config = dict(
    num_hidden_layers=14,
    intermediate_size=384,
    norm_place='pre',
    norm_eps=1e-05,
    lr_mult_o=0.943,
    decay_fraction=1.0,
    max_seq_len=1024,
    max_steps=7730,
)
Each number is 128 + 24 x the weight over its row's rms, rounded and kept within 0 to 255. Layers, rows and columns count from 0. The size above them is the row's rms in percent of the matrix's.

# layer 11 MLP up, 384x96, rms 0.13, rows 108-124, columns 0-95
size [ 88 101  91 103 117  90  95 102  96  93  99 102 110 104 104 101  92]
[[146 121  86 153 133  87 107 143 147 115 105 121 168 133 106 130 135 152 151 150 142 146 152 123  68 114 142 116 153 133 104 119  84 147 135 113 153 171 145 146  97 123 185 115 140 153 132 150 109 108 108 141  90 128 113 137  92 119 163 156 167 117 163 123  92 136  93 125 126 117 154 154 120 142  85 103 101 101 113 118 147 122  71 143 141 132 178 144 133 138 131 161 125 157 154 129]
 [122 142 121 159 109 127 128 116  94 110 125  90 110 149 151 112 165 157 141 113 142 140 172 144  66 170 130 146 112 102 131 110  81 143 149 168 120 137 120 159 105 136 152 125 119 101 122 166 142 163 158 122 104  97  96 112  98 162 149 123 134 125 120 138 138 135 151 154 152 158 104 108 160  82 130 128  94 123 126  97 143 149 112  82 144 145 119 117 191  84 142 116 146 130 111 126]
 [152 134 122 125 117 148 154 162 139 132 150 115 132  85 117 161 132 130 120 143 120 140 149 146 119 130 154 116  73  94  91 220 125 115 125 140 135 100 119 148 141 148 105 110 137 136 147 156 118 102 123 130  96 127 110 116 123 138 180 162 131  82 111 116 170 123 117 160 152 134 146 190 122 123 126 115  83 103 152 160 171 106 103 110 130 149 111 143 148 129 115 130 129  91 112 150]
 [124 132 125 141 162 124 189 151 130 154 159 121 123 108 126 102 105 162 119 106  93  99 100 111 122 129 107 133  76 127 116 104 137 116 157  85 157 151 130 174 125  85 133 167 155  99 130 139 136 128 168 126 135 155  93  91 129  91 140 164  99 129 147 153 117 100 128 167 138 118 143  89 152 114  78 159 164 102 113 130 116 113 119  97 132 151 102 108 128 124 114 137 137 133 175 133]
 [114 137  95 114 140 167 105 132 120 106 154 140 131 146 146 145 127 131 149  80 124 112  89 105 137 136 138 126 132 116 102 129 167 115 172 104 140 153  98 137 113 125 128 123 151 100 198 108 112 125 216 114 113 143 152 117 135 131 135 149 127 109 167 186 133 166 153 133 121 113 106 119  82 106 113 149 145  90 126 121 115 135 122 172  98 147 134 140  93 118 134 134 140 157 149 155]
 [114 158 119  80 143  92 156 134 117 135 173 155 118 140 141 161 114  77 106 110 119 161 137 144 143  86 194 167 129 107 162 132 122 137 149 132 163 149 105 106 131 145 119 142  74 154 129 107 140 128 113 108 113  95 154 122 114 103 132 135 126 111 125 146 124 106 114  74 154 145 133 148 138 127 148 134 167 140 118 115 104 140 105 136  82 145 100 154 145 156  79 134 154 155 151 142]
 [130 151 153 178 127  95 126 121 146 155 107  90 191  86 137 168 156 158 107 152 145 111 134 139 124 157 121 104  98 163 135 122 122 148 153 100 137 115 127 145 191 145 148 166 103 142 122 134  84 115 116 134 112 146 119 134 128 106 165 143 141 110 152 109 124 119 121 134 129 139  97 128 182  94 126 169 166 143 133 130  94 157 139 130 120 139 130 141 152 137 132 164  76 115 161 143]
 [117 164 144 135  94 117 156 144 156 121 120  79 116 190 102  93 120 102 108 131 136 143 143 159 136 104 148 147 148 201 142 108  76 159 142 129 138 111 162 140 149 111 109 107 145 134 121 141 138 131 101 155 102 127 142 106 172 106  88 100 121 137 107 147 168 109 144 152 166 134  91 154 124 113  88 136  92 130 114 123 131 122 145 133  97 117 138 124 111 137 119 130 169 134 152 166]
 [115  96 126 110 172 122 123 155 145 108  76 131 152 127  79 150  94 123 128  98 141 174 187 132 121  90 111  95 144 128 124 102 139 167 158 123 116 122 151 140 131 146 161 102 137 139 121 106 111 109 198 140 119 136 118 145 140 165 151 109 134  66 148 129 127 110 133 136 100 127 101 126 130 164 114 144 110 127 163 140 145 102 153 157 131 117 130 133 153 186 147 156 133 125 142 130]
 [150 118 116 168 128 108 149 147 124 116  64 125 144 146 133  97 130 153 133 181 147 136 160 134 113 128 159 128  88 131 150 149 110  87 161 115 118 142 110 144 146  60 147 157 138 103 111 117 147 114 143 119  82 137  95 114  91 144 124 117 113 128  95  95  99  94 100 126 140 127 137 102 134 170 144 107 128 121 136 164 167 121 102  79 148 129 152 137 104 170 121 151 123 123 157 112]
 [112 123 122 110 166 114 113 118 109 106 125  91 153 167 121 156 107 171 168 108 153 143  98 150 185 154 175 128 144 139  99 156 108  87 164 111 140 138 137 122 164 138 101 116 151 132 148  77 110 155 112  90 142 125 129 137 130 131 149 142 108 138 121 118 113  96  90 152 124 110 148 159  73 174 131 138 160  97 158 110 115 149  95 120 121 116 107 141 133 114 155 112 155 144 140 108]
 [154 150 109 132  93 133 138 151 105 115 142 157 147 180 141 131 186 143  97 100 137 127 156 149 138 144 110 126 136  89 131 148 128 100 146 144 115 119 188 133 142 151 152 118 136 118 129  86 166 109 142  81 107 128 101 110 117 170 171 136 135 137 119 171 119 148 144 126 103 185 158 123 118 114 112 105 108 108 137 161 107 136 157 138 171 138 140 126 130 145 142  92  92 153 153  95]
 [157 141 163 139 121 159 119 110 104 106 113 130 125 112 101 133 126 114 139 104 149 122  91 142 120 119 129 131 100 134 150 170 119 107 134 132 116 141 127 146  92  85 106 156 147 153 123 115 140 157  84 125 102 119  91 169 120 125 124 117 107 127 116 107 107 127 110  92 139 170 179 149  88 158 154 134 117 117 113 138 148 125 127 126 133  96 108 126  95 122  22 139 155 140 176 119]
 [108 135 135 122 102 131 117 117 131 147 165 141 158 112 163 129 111 139 126 109  91 117 165 135 104 118 145 159 108 147 159 151 134 142 151 145 122 108  98 130 138 155 150  80 104 110 172 120 142 159 130 100 169 117 118 109 183 117 140 153 131 156 167 138 166 126 136 166 139 150 146 148 147 153 158 124 169  92 124 172 131 106 136 107 104  98  98 152 159 133 108 174 159 117 148  82]
 [104 126  98 104 138 152 111 141 140 121 103 123 148 109 147 158 176 187 151 123  90  57 100 154 144 124 100 161  81 156 135 130 138 155 145 115 119 118 151  97 119  97 126 119 158 107 142 109  85 139 121 109 131 159 170 118 153 119  85 137 110 144 157 135 184 116 112 135 127 147 143 138 131 137 123 121 130 105 149 143  99 110 115 170 138 107 144 115 116 122  83 103 124 123 149  92]
 [118 160 102 142 124 114 121 154 141  97 123 128 160 119 137  87 172 143 154 110 146 151 155 152 148  74 162 154 130 130  88 164 101 131 111 127 129 122 178 101 144 157  98 132 136 135 118 126 150 147 120 120 151 140  89 141 118 115 136 173 129 106 103 145 150 104 122 142 153  88  94 114 122 110  90 133 188 122 184 104 120 145 102 164 170 147 126  99 118 122 110 133 123 100 155 110]
 [114 127 137  90 108 143 131 131  99 158 125  86 124 135 144 124 108  83 122 113 125  83 107 133 118 116 111  93 123 100 119 120 150 140 126 110 141 140 144 148 162  94 129 136 145 126 107 123 117  70 181 140 124 157 112 153 131 116 155 134 105  33 143 143 113 160 144 143 123 144 127 155 142  95 127 130 152 108 111 135 135 103 166 129 160  95 124  64 120 109 174 145 135 112 117 126]]
# layer 11 MLP down (transposed), 384x96, rms 0.0622, rows 108-123, columns 0-95
size [ 87 100  91 102 113  93 102 108  86  98 100 107 114  92  83 101]
[[119 131 116 109 165 124  97 111 136 151 147 109 131 154 170 120 140 137 112  88 128 151 132 140 166 194 136 145 132 180 101 164  88  90 129 123 111 148 122 121  79 184 107 154  95 134 146 118  97 144 125 127 115 129  99 127 150 110  96 129  99 136 142 143 121 116 126 161 129 126 140 125 111 128  97 174 152 117 136 106 156  84 167 114 118 101 123 125 163 141 110 154  79 135 105 110]
 [113 144 158 112  94 132 110 142  87 122 137  83 140 128 147 170 119 121  97 128 163 129 113 150 114 112 141 110 147 139 159 125 125 107 138 106 138 131  81 111 132 158 130 104 157 108 185 108 126 120 114  71 124 159 160 167  48 142 128 138 153 155 104 135  99 130 123 102 128  92  98 121 151 141 139 158 131 138 125 133 164 112 126  83 110 124 138  83 112 157  99 141 152 132 108 132]
 [103 122 128 146 131 141 108 132 123 141 134 163 108 116 135 144  86 117 129 101 140 159  74 106 127  84 141 162  91 112 177 109 114 126 178 174 156 123 128 108 128  92 155 106 110 112 106 124 110 162 107  97 101 124 141 165 150 170 157  94 161 149 117 163 107  88 114 113 116 158 117 160  85 140 110  93 158 112 144 107 124 101 136 121 148 122  88 150 108 111 121 123 120 125 132 150]
 [146 118 154 113 138 169 116 116 150 148 115 173 121  85 169 146  67 154 102 112 156 134 118 110 150 132 115 100 111 136 111 111 157 117  96 178 127 112 117  90 162 134 131 140  88 135 118 132  91 100 104 151 114 132 101 143 131 127 135 173 164 152 130 143 103 160  98 147  89 166 161 127 153 107 137 131 126 123 135 123 101 139  89 127 116 160  98 108 117 163 127 105 105 145 146 168]
 [108  78 150 162 123 170 165 122 111 127 167  79 112 124 116 132 134 135 144 143 146 102 143 141 137  93 160 144 110 144 139 184 152 152 140 134 128 104 132 112 160 152 140 129 158 121 149 132 158 164 159 121 114 112 197 108  89 141 169 139 165 141 132 130 143 122 155 164  98 118 111  95 105 116 135 117  89 126 130 122 128 163 137 135 103 116 131 164 123 176 126 156 135 166 119 125]
 [154  96  97 166 127 124 119 106  92 111 165 150  84 139 114 165 138 161 126 125 146 150 125  81  93 100 144 137 139  95 168 136 137 147 124 117 190 123 152 152 104 125 138 113  81 186  85 130 140 137 118 124 106 164 119 115 167 122 116 157 117 156 147 122 119 116 136 112 114 135 117 152 114 127 102 127  89 101 148  98 152 130 156 119 101 135 100 129 114 136 170  87 141 103 151 130]
 [127 111 146 122 170 151 103 140 142 116 102 127 131 119 136 139 146 153 133 194 182 120 159 139 131 109 147 107 142 127 149 164 146 118  72  92 134 157 116 148 121 171 119 135  99 160  98  88 127 116 153 167 124 143 134 148 107 107 156 130 120 136 113 169  89 101 163 114 122 126 114 102 146 130 120 134 130 148 131  98 129 169 161 142 101 140 159 160 155 115  73 104 138 143 133  89]
 [123 102  95 131 124 117  98 118 128 157 137 114 145 156 126 103 153 115 142 151 150 122 145 143 121 152 105 100 121 155 124 111 125  97 152 167 137 126 105 113 127  98 142  80 164 150 179 120 158 179 186 147 118 143 105 132  94 139 108 105 148 142 117 124 123 159  94  89 145 111 151 162 148 181 119 132 153 126 124 124 126 164  61 123 122 118 130 137  68 130  95 136 142 129 148 139]
 [165 135 185 141 151 130 144 134 123  86 149  97 106 133 185  86 169  96 176 142  49 123 122 114  69 124 142 141 142 134 142 135 157 110  92 115 137 128 158 125 118 132  95 158 151 120 131 139 141 123 134 144 121 129  98  77 147 124  98 125  88 119 110 146 147 141 164 102 129 129 128 126 108 100 160 141 162 130 151 138 122 130 125 119 131 138 146 146 103 112 104 132 133  98 106 114]
 [103 131 102 120 146 183 123 146 123 173 137 145 126 119 151 105 160 120 112 137 131  94  93 108 116 168 126  98 147 136 103 151 128 173 134 140 121 142 140 147 146 142 130 119 128 147 134 149 166 107 120 117 175 116 162 140 140 102 126 138  63 151 129 165 156 145 156 130 188  90 126  97  94 135 110 126 109 116 154 148 133 101  97 153 144 108 118 158 147  76 167 119 110 108 100 136]
 [167 133 103 143 109 146 157 125 145 139 122 144 147 108  97 168 122 138 121 118 112 116 161 110  93 150 151 117 156  87  91 118 130 196 112 126  69 120 139 141  82 146 100 151 113 117 110 124 148 124 162 120 127 117 122 116 178  82  74 108 137 108 149 131 108 119 126 117 141 141 143 120 135 121 115 170 144 134 120 106 138 154 171  90 141 130 156 114 141 124 140 156 141 120  62 122]
 [111 171 198 130 146 154 128 130 125  99 103 123 110 141 136 141  95 145  82 137 156 133 150 161 133 119 154 113 119 132 148 141 152 103 136  74 116 121 127 102  79 111 129  93 134 136 162 101  88 170 138 140 120 122  96 127 142 113  96 140 154 163 141 143 156 154  83 126 138  98 120 161 127 149 105 152 137 155 133 152 136 144 141 133 144 128 161  83 147 181 118 162 157 115 124 137]
 [126 136 118 114 165 142 131 141 102 134 127 160 134 158 103 154  98  92 179 101 181 134 122 193 124 137 129  91 133 166 133 168 104 113 106 121 149 121 130 127 135 111 120 137 113  82 119 127  86 114 121 145  98 138 124  83 112 164 157 167 104 132 121 141 143 121 144  78 122  85 128 109 113 138 156 140 153  90 151 141 126 124 130 106  99 149 134 101 125 124  83 173  93 136 130 138]
 [109 127 105 112 113  86 126 116 118  76 166 115 106 133 113 146 122 154 105 134  75 115 101 113 133 153  98 128 102 106 130 178 141 174 113 124 127 181 159 117 102 137 130 134 139 147 101 113  71 104 131 132 103 130 108 158 130  89 152  65 164 123 131 112 139 145 122 184 104 143 114  93 149 127 148 146 138 151 164 101 120 129 125 142 160 113 130 111 141 108 162 105 143 121 119 112]
 [116 145 162 131 161 158 122 136 100 138 137 103 105 159  87 106 109 159 168 107  54 137 104 147 103 138 117 128 118 105 116 149 125 116 165 102 134 152 126 122 158 155 145 140  74 118 119  86 141 108  78 109 122 132 121 118 109 179 148 115 139 130 155 118 159 134 139 134 109 134 108 120 120 175  90 125 133  95 153  87 127 144 119 108 115 122  96  96 124 134 101 141 164 158 164 135]
 [159 111 120 137 134 127 110 104 152 156 118 126 119 162 139  89 171 160 122 126 163  99 120 126 133 162  80 133 121  76 133 133  83 103 160 123 133 158 108 139 138 118 159 186 168 118 163 118 131 106 101 157 164 109 129 151  57 119 131  95 135 118 125 137 103 138 167 136 121 105 138 113 146 185 114  89 143 132 120 126 139 132 109 134 158 126 141 136  85 126 135 112 139 149 112 139]]